Weights of a small transformer language model.
Size: width 160, 3.76M parameters.
Each number is 500 + 25 x the weight over its row's rms, rounded and kept within 0 to 999. Layers, rows and columns count from 0. Numbers have three digits each. The size before them is the row's rms in percent of the matrix's.

# layer 4 MLP gate, 320x160, rms 0.076, rows 159-216, columns 80-159
086:476470496498516484507510508463536533491468530513472497540505545464496458442526494496497490495532491497464516496450456520506514473521489478526558506528489508521487561498500512506481491534479479517526497518499487498492520520466445520439484512
091:534546526470499449473495489505469464473501471520475514501523497493481471506501501495519474506490500490531478481523488497513528473494529512502499472500511520484500487512508513539540487482502514541498499501467486484516446471489476482500481472
101:480501482523500505515483514495479488507488529495480544469549490510485475496488504496483509486571467499475495483524458505476448509495466509495523514485519500484504459523499518489501534512513492530513485476478490493479509486529512495464517486
096:570482508507476482482490553503457517486482519483502465495516511524525512526486500507469466481466532534505511464508496495522518468516515516492521511545496493505486519513486506501484473445479436450478503515517520503471494484506491496560481492
113:503490470510506522512505478535514493535514471461485532508495486531491490558485522477507531547502501515535530487504488547490486500474461514527521498481487503513529508496482531485453530511474493506472489487476484567502471526493540500524493473
094:502499479505499494530458497499518518492484498419525504487557514510508533479472515534471483500504459516515533514494476512517497498468535522493507519487458498468473523481481511474508472497517437505458525511543501494511518479472452501496513497
096:483475485516485479495556508509543492508504506530511526518536536514496513533520422459485555497515503521480491507493494530508481480514495515497530519495486501474502513494503533486525513512512499475505521427512533469468457473553487497469498479
089:477484517540451510516496538518483511451544494502466483488483523506527493485485507512479456517494484491469545466475509508523486529475471495493535487507514538532525481497529522516475477423475513471467525467509491533513444434490539477477469421
099:488514507500488483483481505516490482521505493473487489514502511504496528505522540514477495510523469489473522504507521505539485526429486491477517530466537535498461507509487475510518487470511509493524531498550486475504496508476502499507501486
102:467480510529496485528521480491524492508515510513495492497539519483520499528513551523495512495472501478495520506529484491512486463474472460507528463444530506475517502515500542492525520462526486477516485442549487547474488493455550503506521504
097:536468461504534490557468458499486546503527479482504476512513510468527539497489522512489503527502481530512511474533479539514529509488485492473555462481474512506537468477505500498490507518541491454501501496481478503470473487496498491542482478
113:519524474492517474459477504491493442501497500513488514507472502485508508498520512467473459497522494509524456491492522498530512493499501500503489562502502470533496481527474479500507479526487521535503525483463548464510441552496527496504501508
107:522530489479478520511501482526537493504492523514475530512502553508469528490506467472477518453460487477511550453480530515465515468482447514516496504497512524451513502517484533498546510498487505511510475502510496487547496494539534482544500512
093:494483507534486528500508503513477487515492515474517524442474493482505480526515535509480454460492478493476508499534499506544521470499443506466494460565496518485514513489492484455493509497530477485492510484534503527449505495535494516462471520
097:518499525482488483555484470522487510492501507515497552544538483521535506545484467494489505450507460494480513520525515484514473470496465533474506545515487513522481470478546509454492475452497490528494504494458467535497458487541511452500479452
100:529504487484488508530491537515468510542470543496493542488538539497450504461532485509503490487518516454499500519527487484519446496486525502503479518501487510503451533484496459513512536448477519474535532524495496507526504494479522518500483526
105:447503505534501501482455458503524473518510476468527506449461478479447513500503508474499522510535490543522500446546515508524489515512500516507477517474507500483512517496451482500499499508493452497508524485467483538539523498494519470481519491
100:511507502510522532511548496530516506512492507529489499537565521480537503479459487501456504462468493523491553471455479431513516516455542462496524489521483488513522553515510516529482499474494498497498522493495502498507481541484519494506503472
099:466494493517485524498479542449507510534522473504509545468527523501463478493511534506538482482513498495491478494452501443474500497530500481493508471554530494469517497518511480480504512514494515506494480498460484539499537483503537482510485495
107:492488503557482486490478490503483511551452487493502471526491473504491506516465472451471539489532496540472497481483516499492505524546531491481532455519508482532529436489498491516442532512498509502520527498466478469480472491530422505498468509
091:537509494538462476464486513530455475471538462498497475483558524510465507493513472478493451479480519481467514485497515573510527547464476519477504542492521498508526519509525508537485470504516514521509526504531491494477474474488473449476498496
090:557512479524538453485549523489487503542516517521496523488480506456494516513518482489479549484534486495500496525489527509502470469499532546501468476484502480539532502509516551521475513512530474454513498505503510519521528499553502486508507492
099:529493501495508497523485462499474521517503481486514520507494485486497519471509500508525471502500465456536531526476514524483493452514504446503520508576519502518502533529495512520539447489552500509460520508478528555522515485492534531540503487
097:503501494499490525534512509506531532504526453456507506466495528494512490513521477501490541497499502529512485548509527501496416502501499520469474541472518520475478517500516465478509531498495476501516496504504475530459487494478497528473524508
100:503515500521528531504510500478548502530491496465473552492491509486476540520468487487501487485498504552497491463485521482478471505505449518521489474440430492456506507533536453443467480509507503501495492526485531490477482492522502503493519505
091:508483480540523512493508483520445478512516488455477482522533517534478546495469450498506472564502445516522490493463482471456540507462478452499478477501537494498484491512473510454509462489522466489562503524516468478512534497473485511480473491
083:502548469524503499477513529493497477540559520487473491481518473523487477499539525459493500501478506475487492487497481489483480556510470526485468478540497493472469508512528513519512479480490492450545472523525452463494480493497519508480478498
099:490483516479488520507490507477531512510474476505478536459547509518510535497488487531497526469503470507449486506517521494511473527493509504505471522504486485547538481520480478479511507519533487482516489516550476477477421523484526453504506516
103:465532496532503551498496550507547505563511518502490499496450478485492487461463530503542522503456505505526504481490503500474509526528521538501491473483519485522476501495531469505515504485527485466521481497481492521492514512492525500513464565
088:502504533483479504493554514501524509507472474510502525483521506523486497493500533470510528472477540448511502559535513513465469512487506483506501515461483525508450502485525491452505461521500468506505482517491514454470488489480476522502465530
103:506475488512510475492529492487459532469480470464469472476493483488489503522518553488472535546457497493517512516538551545506474484529477513485468495472492502486485483503533500518461485513470503449509503485505440480469515495512506470506510477
102:511534456516487487533505505523531504478455489490528524454492514454523508498505505522482502496519493536467515477480521459485482536444525503483514543503536485475488460490516466525498494532531482471482466460462498464491488465538533505487553505
097:497536494468501479463484545497475526473509499502498492487520472522520460494487476466514479445498526501509442495469532473487485484521465504462486518495493504487495472497487511497489474500470478498491511512487473442452481530464484471522461477
108:523489482476509521470496537472493504505496497475457449503481511508516486467503513488510480499491493481456533517533486489474543513510479477495469487494488551501504504531479495530499506479447503521495550516493511561467472458535491557501462535
087:531485489497492499510496505493483483502545518463482511485510481489462454510490491515486521512492482483490493563483495489511520532525490460471507492523501505461513517486494517508486518508495482571510520473528521459503478472510458504522440527
103:506515527476512515531467504497503519503527503477503499501478520500501497504523487523493484487484498440548544504525521491469482496508492473485517490486485500491467466487487469486494493496520515508479454534449528477463467508502565512500519507
103:497526520480516512500550491485507478508500520491499523488483523538485514516521501484503466546510462539516462421515488475491524503503522488531488508474470497505531507505470523592524523509499487457526504515526509504543506480443542476511528500
097:555465502554526504458518509501506495505453509546503536489491466530474445499507548507523508509488529477470503547502485514533506456440517504485490489506574517490519512497469508526512483551491503549483543482522489505499483509467474506510458501
095:483452525527531469500477509490493488484520492521494511514547465523446503491457523506486497475472526521521519519485510475531527513495488488444523470550543552517480469498482488474508494465500478495535548491537537482538509441531465483516477516
094:492506518482533526513535493534440490508536492467454498503470499515525525480510475459517487532503491521536494499534509452511459518498508487498493492497535517471494543494481453551508489484478460486525520452476505479485503500478554467445481484
095:476478479478522468513498478481468472505489480469514464488501483478466492541531524534468510528516532521530518526523527498528475508481535529533521473523542531488515516480470525542469498505479499490488510516525473482457564517540513480470508525
096:449488504487519510515481474494457478521513471487501482480484495474464518523538502565485439520537484491549480494503556490535494521495501487490516512505500500491493476461488518496492510463522494496502479530497486525534489490475454534490565525
103:508483461509538537475514473492501505518448508485528564484472455485502497540465448514500524516494513456512509500531508489531555522483518502442507495518496500536522467415499520507479542502483493517463503481467516528508492530457515510494533506
094:507489511498490487500502544542531489496503465507517495468446546497472508508505564470490517459551505470532521544500531521484485463452517522476515482479460497478517486493560517514489516494506524533549489480501477487459520484493479456479519486
094:521519492513497496508490517489487534508478519509499476494500538526455461500516492489487504445481499466460494516510522466490477483525499465476493462489422481461500532517535517552503487537501493500490500503543478514480524462527460488523534511
100:495538487512482479535535500543437525530502492535471470476511480473503486509526521473506479495487512478479541480524541481514480486503487494487529558526490485541499473509527463488526508488475495500489497520502483506507505566511534443497499496
092:481512524492554493518481508513532493495506524509545522498564541532450519499504509518486457493573514479508521500500571523467547496485500548497497509506527531497498535539510460502507518504496477486524489512503500518505486471497502455530488476
092:507490466537523495529523512464519516506471466526502495516446491498468491480525503503519516532509504500450528472455535490537498494490517523504502533496552506472494467546508517531476509535472524525511497481519521519490500510477557496462496492
102:514494530507497512453481490524474477470456504543486499454492492471511502516518532464515477504508483519503467542509491490485501503514480511456482472469501496525503490481528476500459469483516510428533464518505473516490505509502498518560499459
096:486498540525508471537512509515512525472504506504470484493517500481504476547455508478498480508511520487496479508516516474515510465522522505407498510500506521434451500473493526524508530509483492494526486503477568481544486502471458494501459488
098:495517511500500502534513494544499465538496528539514451534511494468525498489505490456476507448500532474506493506463458488503490517496566491509504471501513513504466494501492463495488491475507486499530491486427453533502513506507452506514496516
094:499481524442467467515458517513477560501496458482503511454523502499524493482501460484478501493468454470497495464518499494529490499548488517496527528543481444541510482498515515468468482499490484483502466437473551515489483463527468492487493435
096:515478459489521484495444492495489492460522491479506530517463497483445519463511455499484517479434503460475504489495513476489559491487494534506525462517490510517474494457514506521470513474502513498477534454493501498533525481523506507538481487
098:569554505490480494506454490507476537512476494483496516521468515552501427544494516485490486452501496511500489525525537530492522514457492507482496492479518532543476453494509490485508456484506513515514506522493515508508497490460475531491506506
113:478522552511525529523496426500484500510504498472499544523498502549487491487533499481506497522513479535509491504533536453467515509490551491510548502473535495538494460506489504507524511533484522474486496535472483524502461525471526517496499519
090:504473526491463477515527477513473522482486503513482462522529437494530526475479529493488476502503500528487520489525495446504503495468517533500508506501464515528500460483505475494445495507486513508480469486497456488466513441481511524500533456
103:478474527528516488501474514516482444470524521484495463535495471508502534516484519525492494517474493500501494487477549498504526517485449484482509538505524493521515495515477472499493439474502534469509510524539473462502557550483490515523481440
109:457478524477501495461534527537493513573500533533497503503527532558456496510487480470512509514452461468497489501476467506488495505509532529470501479481504499512533527524458494538518535519501490481534508468510521513490510496467535500499453493
# layer 4 MLP up, 320x160, rms 0.0735, rows 159-216, columns 80-159
092:502518495517501546507516537497523524481453563527475522539512495503525464445452498503519489479471540498505473539507481498468508502481442459440527509472495495542497515491492505550459512484442519503522498533505463483522528495519488499480507494
095:520509564447491498478437473485473508460497508500499507493477494480525456493531527458531492470497496474499484506518474503542545506499478517466478503502522501504496441551490518511541477489489482538495526510468479475510492481507487516496541453
103:485519520522484493505484475522471507513472515508505479531509545496481484518566502498527491527488495537483484530482533520486494445547490515534511542512533518478463549464514512499493476522471491473502524543521482510507509455501494486482519502
096:479515518538489488493478482484517528475499516532503512513535531463457486476534515541470510489545478507518519497502484535518538491490488502503481480490503522514519471488504508493487533507515505508499476452475515466451455476525482498528440519
102:510491499525491476503466485494485481496537493521511539484509492494457431486505551470446570500450509491505513511528522490483473531469485520506502490485498551511529468527536537496476548447494487492488502472513493507503504508482488507542559495
104:533463496482437465492490518519509527500434504462507491503505501519530503455503470461508480472500498463522539508494496504450444514494490537489508538500520494496482472507492457489506475492499500450495513487509507506490515465492484485478494493
101:550466507517476516473527420522497477452515476475505477548478500458494491469509450500524498537544463537494483524501514458486518487499535471489486473480488496517524463502497475518492493511504474457503501495487528484483489482503524512504531508
103:504479517500517485539529483510553514534508529475479490460546465552489507504506513477486478513467518508470467531495508524515488498438453503528478517485474512500519490503508460491523494540532490497478524477538474493475531538478479523513504532
098:510538488473515523510476509488548450479516495490489496527508506456475502488542502510516509531508482491511485505541509487540528495478495484467549498460501521498486538531501455487561503474461489498513493490467498522491452502504498508504515481
102:482481527491526469449516467504521487468503517510506520500477545488495495487544518489525505512480530471479485495472531478452503473503502491502542473544549520518499476522460509519522470531497483452545492512518464477528536512474520512536517486
099:481474519517461518466490493484529512456510522543522534486498529493438534533448489462499522510558500566480489485521496504481489460507530531531503507491515474448492524510496480482528503495518494540498483519496491520527483502511481472460517496
106:469514489506544477518493478509507530492510499473546502492469462496526481495475542486477529498485481504527489431499527497521496480505515545485520520528493476498511476473488509489447504497488528544446519489507518530535493520542492539500482485
105:502499494506467517533544529493496520518479463513498449513514501506524478479535509487476526499524532480479560514508513484530483532477496541587500513515481492547497529492528545492474516441486477491469466552505471529476537478522514487476510511
097:470542519489524496482498515482525464476520491499461478508516477508516525519504512511529491495482516527524517503495504485477488503516515508496514527474481524530533469505510505474507487479512521491523496487452498510515487524513502531561512495
095:550514524493440477503480531450507524498533525520490552500490480494532513495465502530499495547541549487463516483461536519506488472507543467466458495442499469522496506490532512481519465502496517482512461500537472493489485488481507516501540497
103:503472495483516463493441461487502499501453483459486508479490478502538482504450486502528502503478508532499474491524481525513509471537518482487496504501524542522507438470529524489481499526482482511456468482513491520483503514503528506480498514
099:447528499503501491480485512522521433467489499487519516458524516483532474499503501496469510524517521520515495541462484545492532482495515539506502501539478549519502505531498498438504490508531458512505493547460463540526478514530483523519472550
095:467454539491490525512507498495467518503467465482468452484446447478487488515504540491502468521482490534513528527493495473537511505476549475472522511482476463506454488453511484504488501551514525494453470473506494481518475503520521515505495483
108:490473483507497503525495456507479477462514539555472519487493462502513545512492521524495485540526513485496479553521497563485559553463463508468466507437527462513463493493535510511499490500492528485525477488538488498515493505480520518533529507
105:502478514470479513498499497513473460505511486503492423496535469461492487465543466525508476507468494473459523518491456481506506502513508550485560484460478521512502513502477486472481506516518483530487480488535487476463496510497505463484473503
093:497532507513472508517481516488474498477517487464507487531461455524465497494479487490504527499508526557501494501491496509485531538523498523505508551486448539470481473534484473475486445481452517459468511505501510498533512504489529547490489473
089:453478530523514523533475483525508478489476482481502430546536495518455504444507496543514478565497529530507517475497505529500525513517495490505539527510490529510480513504489505508494490533483535526494492479530517493469500512511535489539512469
105:450515459534509457475515476492512500470504525533492467483495475474480477509479508490469501515509521511507504463493480480522513502496520493488492449504522463434524549475523499509524526491476546458513502507510482499525486545478505502496531500
100:528487466473494508504490491561490515471485506517498520547488531500478511470534537452528484476494500524516513544511481505484503462496526509476532476536516513521549480459462488482513492474485493503493559512511488491557488440501504537519498520
098:503506504463517490499497490509452487525500498513503489463508498515555532503552530522488475517548511516477507463502519504530503534516499536550469493520539536489469496532465515510481498513531471472457467492466444484522490507536519541484547514
100:526491473530513528549501522505511506499487491500534515475491515475542543503465467499495496483465439507499479469470474506475491521510535481528506518539534528510494494505484492519503533494507488499511521493491484470527543474485517483504453523
086:483501517520509522448499482475509468529524525509482517448516472482473440505493530474489492504469532498491488475498467516483517531542527511488457471490518487470467495482519467502514461538514496504540496486541490487523516502520507537525457506
095:524483514529482517499510503484531503475491505536487516499510487517534474520504477504487495509521523481472498556516492497515452521516561488474493514539519545504462523488505479478506488497494543522498472518500552509507528482450470458471517535
102:527476486497453480487494523483474529453446484499524515492491473454540500520498503490517547476548477498482563526513496474491463542493480477490506511499493515474488506536475504484507496539516502482525518526511499501502541481507526536528475517
096:516524487502512506508542527503498520477505518552522514529483507510499528497469446501482499493488502515485477451473545494518489501519456505511433498522523493481524517496507503551477494515486527495487511511518446489523534472489522443535500447
094:492479490535555513488532527483496528514469558546502520545532485469534472539531520510534479491497542546467461521482487474501489519483531553484493535482456450514496531523542494472484517540532481476512505498511533509537480461467451469515514522
103:494472465497527448485531473501479480475474460508527514524483455488500493518505507499536505507546502490553505521496540517526512470500501477454507483521511510541449496496549523478498497500516475514476520520502484552519480477498472544499527486
099:521518533480474526470457459459479518463453539497498469501493478479477471463499486475496470519508463511511508499492509478531505512507524520518497493482503497486478478525457500476525510489496540514496505501528518459515526536501463494502516495
115:502472517471469506506492440539450506455509488485547556514469512500496440519510526466498520494517525470486479504503515504498497474494525501463510510513518454490505506450534476499492491567528458512491506507495520466489516519456466492483480498
087:490442491514459527537518492511498552502524557517465479477474522479487517521524453550513488554500465486534515450544505494477499492478535472529486545541495474498520492525497494494470511524484485493524471491503502544513451488509475494464482486
098:456493483515526493470484481524515525514536503499525506498509496487552524485492499543517486474518488515525485496520459493495501501490520548507512488531514453529487559505492528512462483503483539470557511508506535560457467476504469527473520507
108:479441500478470457533464488546468507520531491527452492509525506467510526498476526508495475524507471492460500524538500530509504492483534572525576507506540516505506480505532503466501501512488503482517446468524482545530478513473546487495504461
093:495517519487481477489514532491534499493519479483479525517518503505478504510486459520449502533483537481473472481512507506472525514515504498496457538456491492480486517524485463492525503462479537487534516441490516520479450459448492450453489489
092:526487496490488458505512445532510469496511563501448483523474508499498504523487443538516487536505531485463470490469504471491456498483505493493455440528515511509454435487467547496519474511501508526504500484473468459519506455490476521552495514
101:461540490494528516528533487540527489501508461489492493523464492482520513495517502493532500469544467510513472496507451485515507533476536517556512501512470485469461524485506488515532512479497505468562496563519493542473528476481545482515498495
102:517493472506503558500500516495464487521497487470483524516514508521549443481479484499481540497477522506481485494523524472544522493535454500480503503514472451498456498526474499483528510546557503496500471508477488487524498546506508515498493486
094:508497499475561500530521526478482549504513508515516461517503541554502485470438521500469501482458475485459486523491486502506507494484477499483500531522493506481538499501514523536462512455515507493504486529538479503493495462509524498501483522
103:498515483504499478491509541487532500584464479498494486491481476467462505514485524526517515495475518476477413514496524467511497496524491534521547474501496510461465491439510570499510570515473477517517493464492496479480528482512511536475514501
099:481493497485546475483490487469468491470498470483485503471493473506491519506540520526447471471475513485471486454441499451446482513478531505512498499510473530504511505505481542486483502505523457497471510543534528484489523502505519520509488470
089:498502479485489498497491481501465504536505498515533477525479497492496469502477520512506473469504545468478511549457488447499530530531518494513531484492471504454492513486542517478541493501489507528472529514467518529505513481549445500512502510
096:503496513496533489505453505431496530522496517507534508464515501487521522515475486482485524459498547433479509506472478474525488518529537497478497563501497498514471467522550509477501463488483536526480503500524483513516479473482489509450504481
097:456474558509520483505483509511462485491526522515490470501443515457539467517495510478518481547543505499491456498524471488523504503511480515537560496502492525474542499499501529496466516483486536506465536509502487545505536504492523511545508479
094:465505495538517474506544511489502487435487478534478511484526491465475499472487465516473468507517450504450513474463519508507471525509477496525523481498490496511543524475515497495494464467514509497508440478546453505494512528479486488499481498
099:509472525478527451507462519502457523523498527495522469497454481525533499483462511485513509516487482492481518463547504432435497516480491534488498460477519450484525494480475513509511511494524477508523495503482500473496547504501505498532507503
092:499436515494455465507505489473492498506534481563526498506502456495501534547498512526534478448485499428501482530515522487503487479511497459500442538510522540498496513488553508505489524453481482498486471498489498504516488486480492534496481489
101:495509492496494528484534541481490575483495466487507498496456497510505489495522500512446521508495525505501482497524527506499562508571516505508501511480463512522539485510507506487480529507541513509518526528499468534466505479513501517494413540
104:501476474519510552514496503521537519497487507466497490486513480512474534525501479506504489528498529522542490511472487504507503494449494495488500480497491513468474481520463499509497519484522481533466491513510457490536469535479540522541539527
097:474494513508501517500501500451483498501493522498494468523471511484486512474521486509476518492498464449518535503509450448473556496525521499497512496524470492504508496496531475496511499476514520486488544471478507491500501513551538493462490499
094:499466533491556500516501516478486482476523486477496534493486456481514492512478443555510508558518519531543502467515508486501493481443486515478514525504505519447520465485513493501470476466440495488499539471521505473512484502470521505483536517
110:470456553484475535487480541476497520490530490523502507460550521558496482502526476512507465485459515489492510505483487543509495503519514455496471492514514501514508523489469497488509505470433540530541507458521472505491474456482509509506515511
094:541515504534535492522470495507487515514514516446550510565501505500486445452526520524465466492476522476491481482491510504478460470547504478515482483487579501488470515502452535488535516488545466513477514495507509463493518539517504486485504531
109:451479446489489489477545494491493470513508483454526533484511495494469516498492526496539499507525522549532505514506539512467556474526452518477518505470503499552507489497505484536474483498512519461519478510543523489451506490475481483538456492
102:503481516508521524493488473509499463509514466508485503513478521475532489479485486473475487470523525495506507487489492529504519450485495506519497501497546522507477491500513516444521488488551499542511493537490488495532526458475482532473525475
# layer 4 MLP down (transposed), 320x160, rms 0.069, rows 159-215, columns 80-159
097:450464494567460490511473488431459523503501518487552521487483473485549514522468500500464453472518513520540530459493540520476505477470493520500530476519523504512475444477519492522463527504521509529518525465466503484495500485481488473500517493
097:541510507508539494470481545507529525513506492481528528494523504483521502489460498480503518440478481527503474484486525477480524520488512491544557517527462488519488486489493522521505509521448493499494517520544479542501530483579497509528491488
102:494480537509525516443490437506492510468486507478511511508468530502508463465460520582544516504529503481462476473506494518474514521499498543488562528493511490500463540469494511476522508498497510499483520525522499522466523478480462517505517510
099:483469487509544481477487483518475480491492467486502450520497509526487551443508461480559505504472519512516451490516524503512483489527522523515485518494483499544527507508509445549455529485534550532503508515503553503484496497492509480466461539
105:510543499527528495478481508506466502527504505492509503476507470497473470509505509499469485529511471475582503526492497496519548525516427542497539470496502495512541471549527461518478551502466487512497507533502482492452517489484496486463514501
112:513475509514471496490507503495555528517493499519542481488504497505511509490439482470498456474499515537479505491463482529475456433517488497472509514519520543500537493530501463473507479475500456547475508515481498481494490456504509458471525479
098:459537457556497477490512537527505468500522446511550466513504526499497521473530480520522536498531475512511475464492471516533510511503470527498509479540466504476551437521553484495527497516500526494499511507522509510474513523483485539477480483
105:487473519497519506516487494470469449497487503464545496504539478533525510506507483491488501501479438522518543506488491497525540522501459488516519454467526501475484539506530463504499514517494486509536511530513533501473519528521498488449463464
097:537530513525511529498495473488512518453528462484492519532479480500471481506502499477505486515503502537544459511443492505434518502521472538450496506503464463501518518492533522481517536502513485509486465521483516508489515496526477476516505521
103:541509541491476504492538509532536495491485494508460534472490511460479498543517471477467473485499497554528556503539514504477500473507459484538458498453521506494495541465504538453505511500513484524499536485506519544480507511531514520497473497
099:516477482486483523523486458530535497479547477511510534470485442495483490486498495474552519471510462505519517511466535520485507488519504447493524556499461478495540475501513469512510552485490548485523498545490536527485452505484491484497495461
102:513527494505515506512549527525461522497497530488532477536483463500505479560466505531476518531531491497499508500503503512501535502510511519517513510462504532488494510508467525531512530507522482504476483523449526469497539526503478504497497473
105:503500503471463560493515535486479520522503514520486507515550509572508475489541516498463510489517559524534537504515461496523499476437480545514491499439511512535512518534506483493525524509488482511499523505485475502481519493516461487534466494
103:499522501479474548518497514485456492458494486492503491510520482459506525491518442474481504489526513515491528494501471465491523537483483521522493541476469560540509465530501520454522494455547516454500520519502535518547504509500495532522541503
096:506549482490524512496516511523507470533445460513481461504478536463473449506493492531499506505529455519517539517524532526509500508460482483504445523490488499534475477533499468477506514511486474495542535542528548531501520483540482481539516495
098:495519535525518494464544499507540520509515501525535502482500504535528519520468515512484486483467497491482502503522528534496507473510517495465541470481479489531499548491483498520499475502507509501502476511542519494506515483493506469482500470
098:484504528494516470531495516464473501528529523494539488484522547536513516483505514459473495508494495491483482531524560510532475517517512485532507454499501551545517482517518510480505508522519487531421550564467543466513511517565498461492469555
094:543508516503488505514494495510572479514461497502507472492541489466510460527500481494482553532489531483531443503465507478495494457491495496532502493502522517516488487487527485465510504472537495482512511497541492512479502543513508487515491449
102:498507481495534509461540461503442488496497528521536471529515533493513541493522516462490495506504460484456490471479514522538499549455487502497510507506489538513529486525470470502479467468491474557475493473530497482507491474485489485479529481
104:541469507516472450531481526534477545457467506496501483514508460499541496502528485532466511489463524438506492486487474492498506541518509514499540511485448507486492529557506492494484474540522525483479461529510527489447471474535497478460492515
092:449518516465516531553496500469477486530481501502501542500467519523517473506516488508519493480531550488485476501547465458526495500501483578480471429526467508512502511476539511510511521474506504500514503492457468524491495483509516490520514510
098:491463488526495500533438522522546516512455481533485477519511508529466514516517515562484500570546487483476500515502488506491469502498548523513513506519463499462467499450491499496470496506488516510516483496515458501500486456559479476526450508
098:531526533477523468484522514494517521486469502553493460472482505540503473464457445475519506507477521464461466498531496512543502517542462500515484435524528481527515475495505511513452501496488528488527472476544498516480492504503496467497481490
098:498468518478494461514476471479451501474494490524506506512502487491482487492486516513514535527527468520510465514516490518518499481488476495509514511509527530496475499496507484480542500509523525488508496503525507436470520503556462517480524494
099:518494516539473495513544483512468514494472467494511530495537492507499521516538506514526507473547509495474510445532481516518478517474548495483466450508511493492494484514508534529527485536468472491492476466504505534543504516526504518566503495
101:462492495499503518474543536522479482472438505475510512472493492490514491512525454478509480458497503440499499483467509513524494467557469481476496511473517512559499539534550523512510500523493514468459529474488506508519481504513510515529472539
090:490489477476540464489468498504534499486525487528493487504512510506487502522445430498481513521478513505511490503478491499458538495517460494519493480512513473495487506487518472504463490465504514512431475453511521487487507482508475517529467510
095:479480506488485533501480506542486473524507500495505460527469490490519503525524532449520492527495489467506494511459465490523545529455492502482467505521518531501526499467516515503500477514483538502508494549530533523517498497540469517477558455
101:502518461504481512516498523519535511518558469487500473485475540496470447450545497530530529489485494501466509521461467487508511530476507533505515504490545527538541515503483479530509519510520518498472516505545512526501508541495485504507491484
100:506488476494506484502496536464519543495529469517511526444505463509514500511481471495526537530520518512502527516518519513513523476535490498464471507497459492491546468482545501519514512444519531493494498440488500541496488518500439534515546496
102:516496523556524483516522469468496539467508473545481499451464498517506488494512489486478510525478531527518512530512535514500516473501454493499532464544447506466497450473504502510505468513470487501484502503522506480506506508479497491520491486
101:520491442498498493467522497529488496461498451518501512525481487515500517498474494481495502498527490494474499462529565453498475463489513507465456511472499496497477487474504495488534522523553465467457483500477482522484540475467466495506500501
102:506508495448513491456517497536463492572469532497498509538502479494522488526502481504463512476509464472509502510520435486545498500472499430507484500515544506486519470514534474513510418542509455507478521509485507496518543496491449469453528497
105:523508490429500469417486455486470506523467502468495515537486501515515513479477522441487468509503523504476495497511526505488500532474484521452475505488492510456503528495509500527510519537462453482475482520508488476480509483475499550491484504
090:517520482506551515503442510547475518542482510514535521507478488519511525481513497488505505541457471468516491472536468462516540466432512494523467471482483548536499478494503514476545511501510483457467505506505507526505513492489504485506498491
105:510488519469488481517473515509491506450466486527513551483509477516490489502490501480533527474455527493501472522496483497509509535512475462512453508509510512482514521510509484523498488512482536501485565482556485554506517522501546487505479500
107:543505540506474512525515519529484486489479443472469501471550516481484492478528510531493473462519525501484489557488508514480450494482504488480493525463551538503501492505480501462472474533531499497516496529470490514516499515536468500536495490
099:504479522482501517469494449490494462526496516492523463535505525472515557518525511469487516470492453467463508495518520539504481488475506504499522475514497499480503506497524513498479473469462487471492514544486545515519527518467468467540532457
097:513467505461507462465523511540501521489517497499507483497542516483523497500512506462506504494511550494539462502440496519496492503529525528485456528513449480457514468486548526460515492487515496505498491484493521492505545569505565569503509493
094:480536470519497486514541486509435529483502481519471487515468518517517501514528542464502465493521488501498496513537510514477505490490468515465473518510489522489517522474501492532474498511475519515500537495459468502471532491528467529505483517
102:520530517536474475469484513544478515456473504465493481448482508517520510520505461448538517490535496520504489506457507487530515513504491508513486470514478573474466472494504476459520496535554474457468526520544441543476511495524507476487493467
095:499518510500507501491528462506542507500512571474472533518524496532531533503484492508443508498476508461474487504491498490522486473533526536483517531483484513515488494505505556504459502470492510501516485525475493451477470499512554516486508491
097:476505481476509487513477522490465499517523471495516505496512496490495437528500478452505507489507477503499463508446549510475508552516470512556499523495497506505490481454494477524519525498480501482498519499473498498499502427543497507507502482
098:486540493493497450508484487538522511473470528510525533434519494476445508489541502471527496466510464433492498513504476541518483513501532495500480493490479464508488517521505491505528505482505497519492517553537531513529499478502505471532509505
097:479495486488482496452516444496527463520496458481462488489462486507456550519514473520523502502473498445510462481494507530521544499473498525482499534513570508490514478519511527494519492466475488516481542517451496482489518500498485491532521510
093:492520484465515519488535481582514492446454512499472485537484502468516483471528490516499499492537484477486485498540490510492517487500482480501480468511475472505518490466428527499496513481537487463449452478512566506484510529475476453468500494
096:467510534455472492516470520513484516474524518495455477476506507485472543502538525516529484489459539524504484545498538528501476473503528555522521441477507463491466525536523510530507471521495474503502536511482491520526471519495515441547453543
094:520503516486439491480473505482498515509521491528555495514513476510450493523475526479450485525504458514498468514477509529506476517487509505540505507530494475467480538539499483491473518507525470505511518506485501503458516507499518477485498499
101:473499541495496476461514494512500504488466509550502490476465477482526484552477529490505488454485477508512452498492497499509488535486467549497477462489494493506493486490538487536450508515527479513541512477512498475504499492490500484532520485
100:500481487486495496481511549520455495493511464511524522499514494525498528527548526539517483485505507504527470487506485502525499541503458493569476542488491504524516504543519477525474536507519517495494471473531466496484532509464504497522464499
101:512498489534461483502474477523509527529512446549541487496569538497519489491505483489521508477470490513447528464525499499518476494525533528470490470499516483472470474470488468502518507476518509552510459486526506522496521505510498485496538517
090:486490515544490514532510479507488523484528509524477500506472488503468543532528529522519497492446532489445489502482493503488466524499493499534491485557509489510535537502505504492476524462468502481520527534496541539477491498491498454449466525
100:515491510510502492474561518500501518536492480516466512521507499487523507510458521533502499529518523531497489510524491526511497505527519487492471529484480477488494488535518499480513476516525468483534411529488492489509452478465507547530500520
102:484480505485506491521478465460483489509518485482456460508490522491494505465480453540525471579532538519539476445498512491498500499488497505525526514497483551512451538502479491458486516513497503501489498518490455492495539563466518549455514496
108:517516524504502447508519488537477502499540493492492534461538490459480484465488510505471505463506499455522482483481517511528466485497512467535476519515508495478495480506498498474497493500477527520562515497497522492526476513541495523512528499
086:540480527534471511458508517493542453503525496519483511442454533553503515487507486465504552519504454472508519480468467529542469509533491489495492488484477453536501522477514518469507505534491516472518535466528533537515508538461498512503494465
104:487513500508496458476517522512535486484453532530516489509524472509523496503521505478502504504521505452554484499474435513501474490501562487563489513440538513479489543465542498508505526545462507503470514513511479498504497553491506501488500491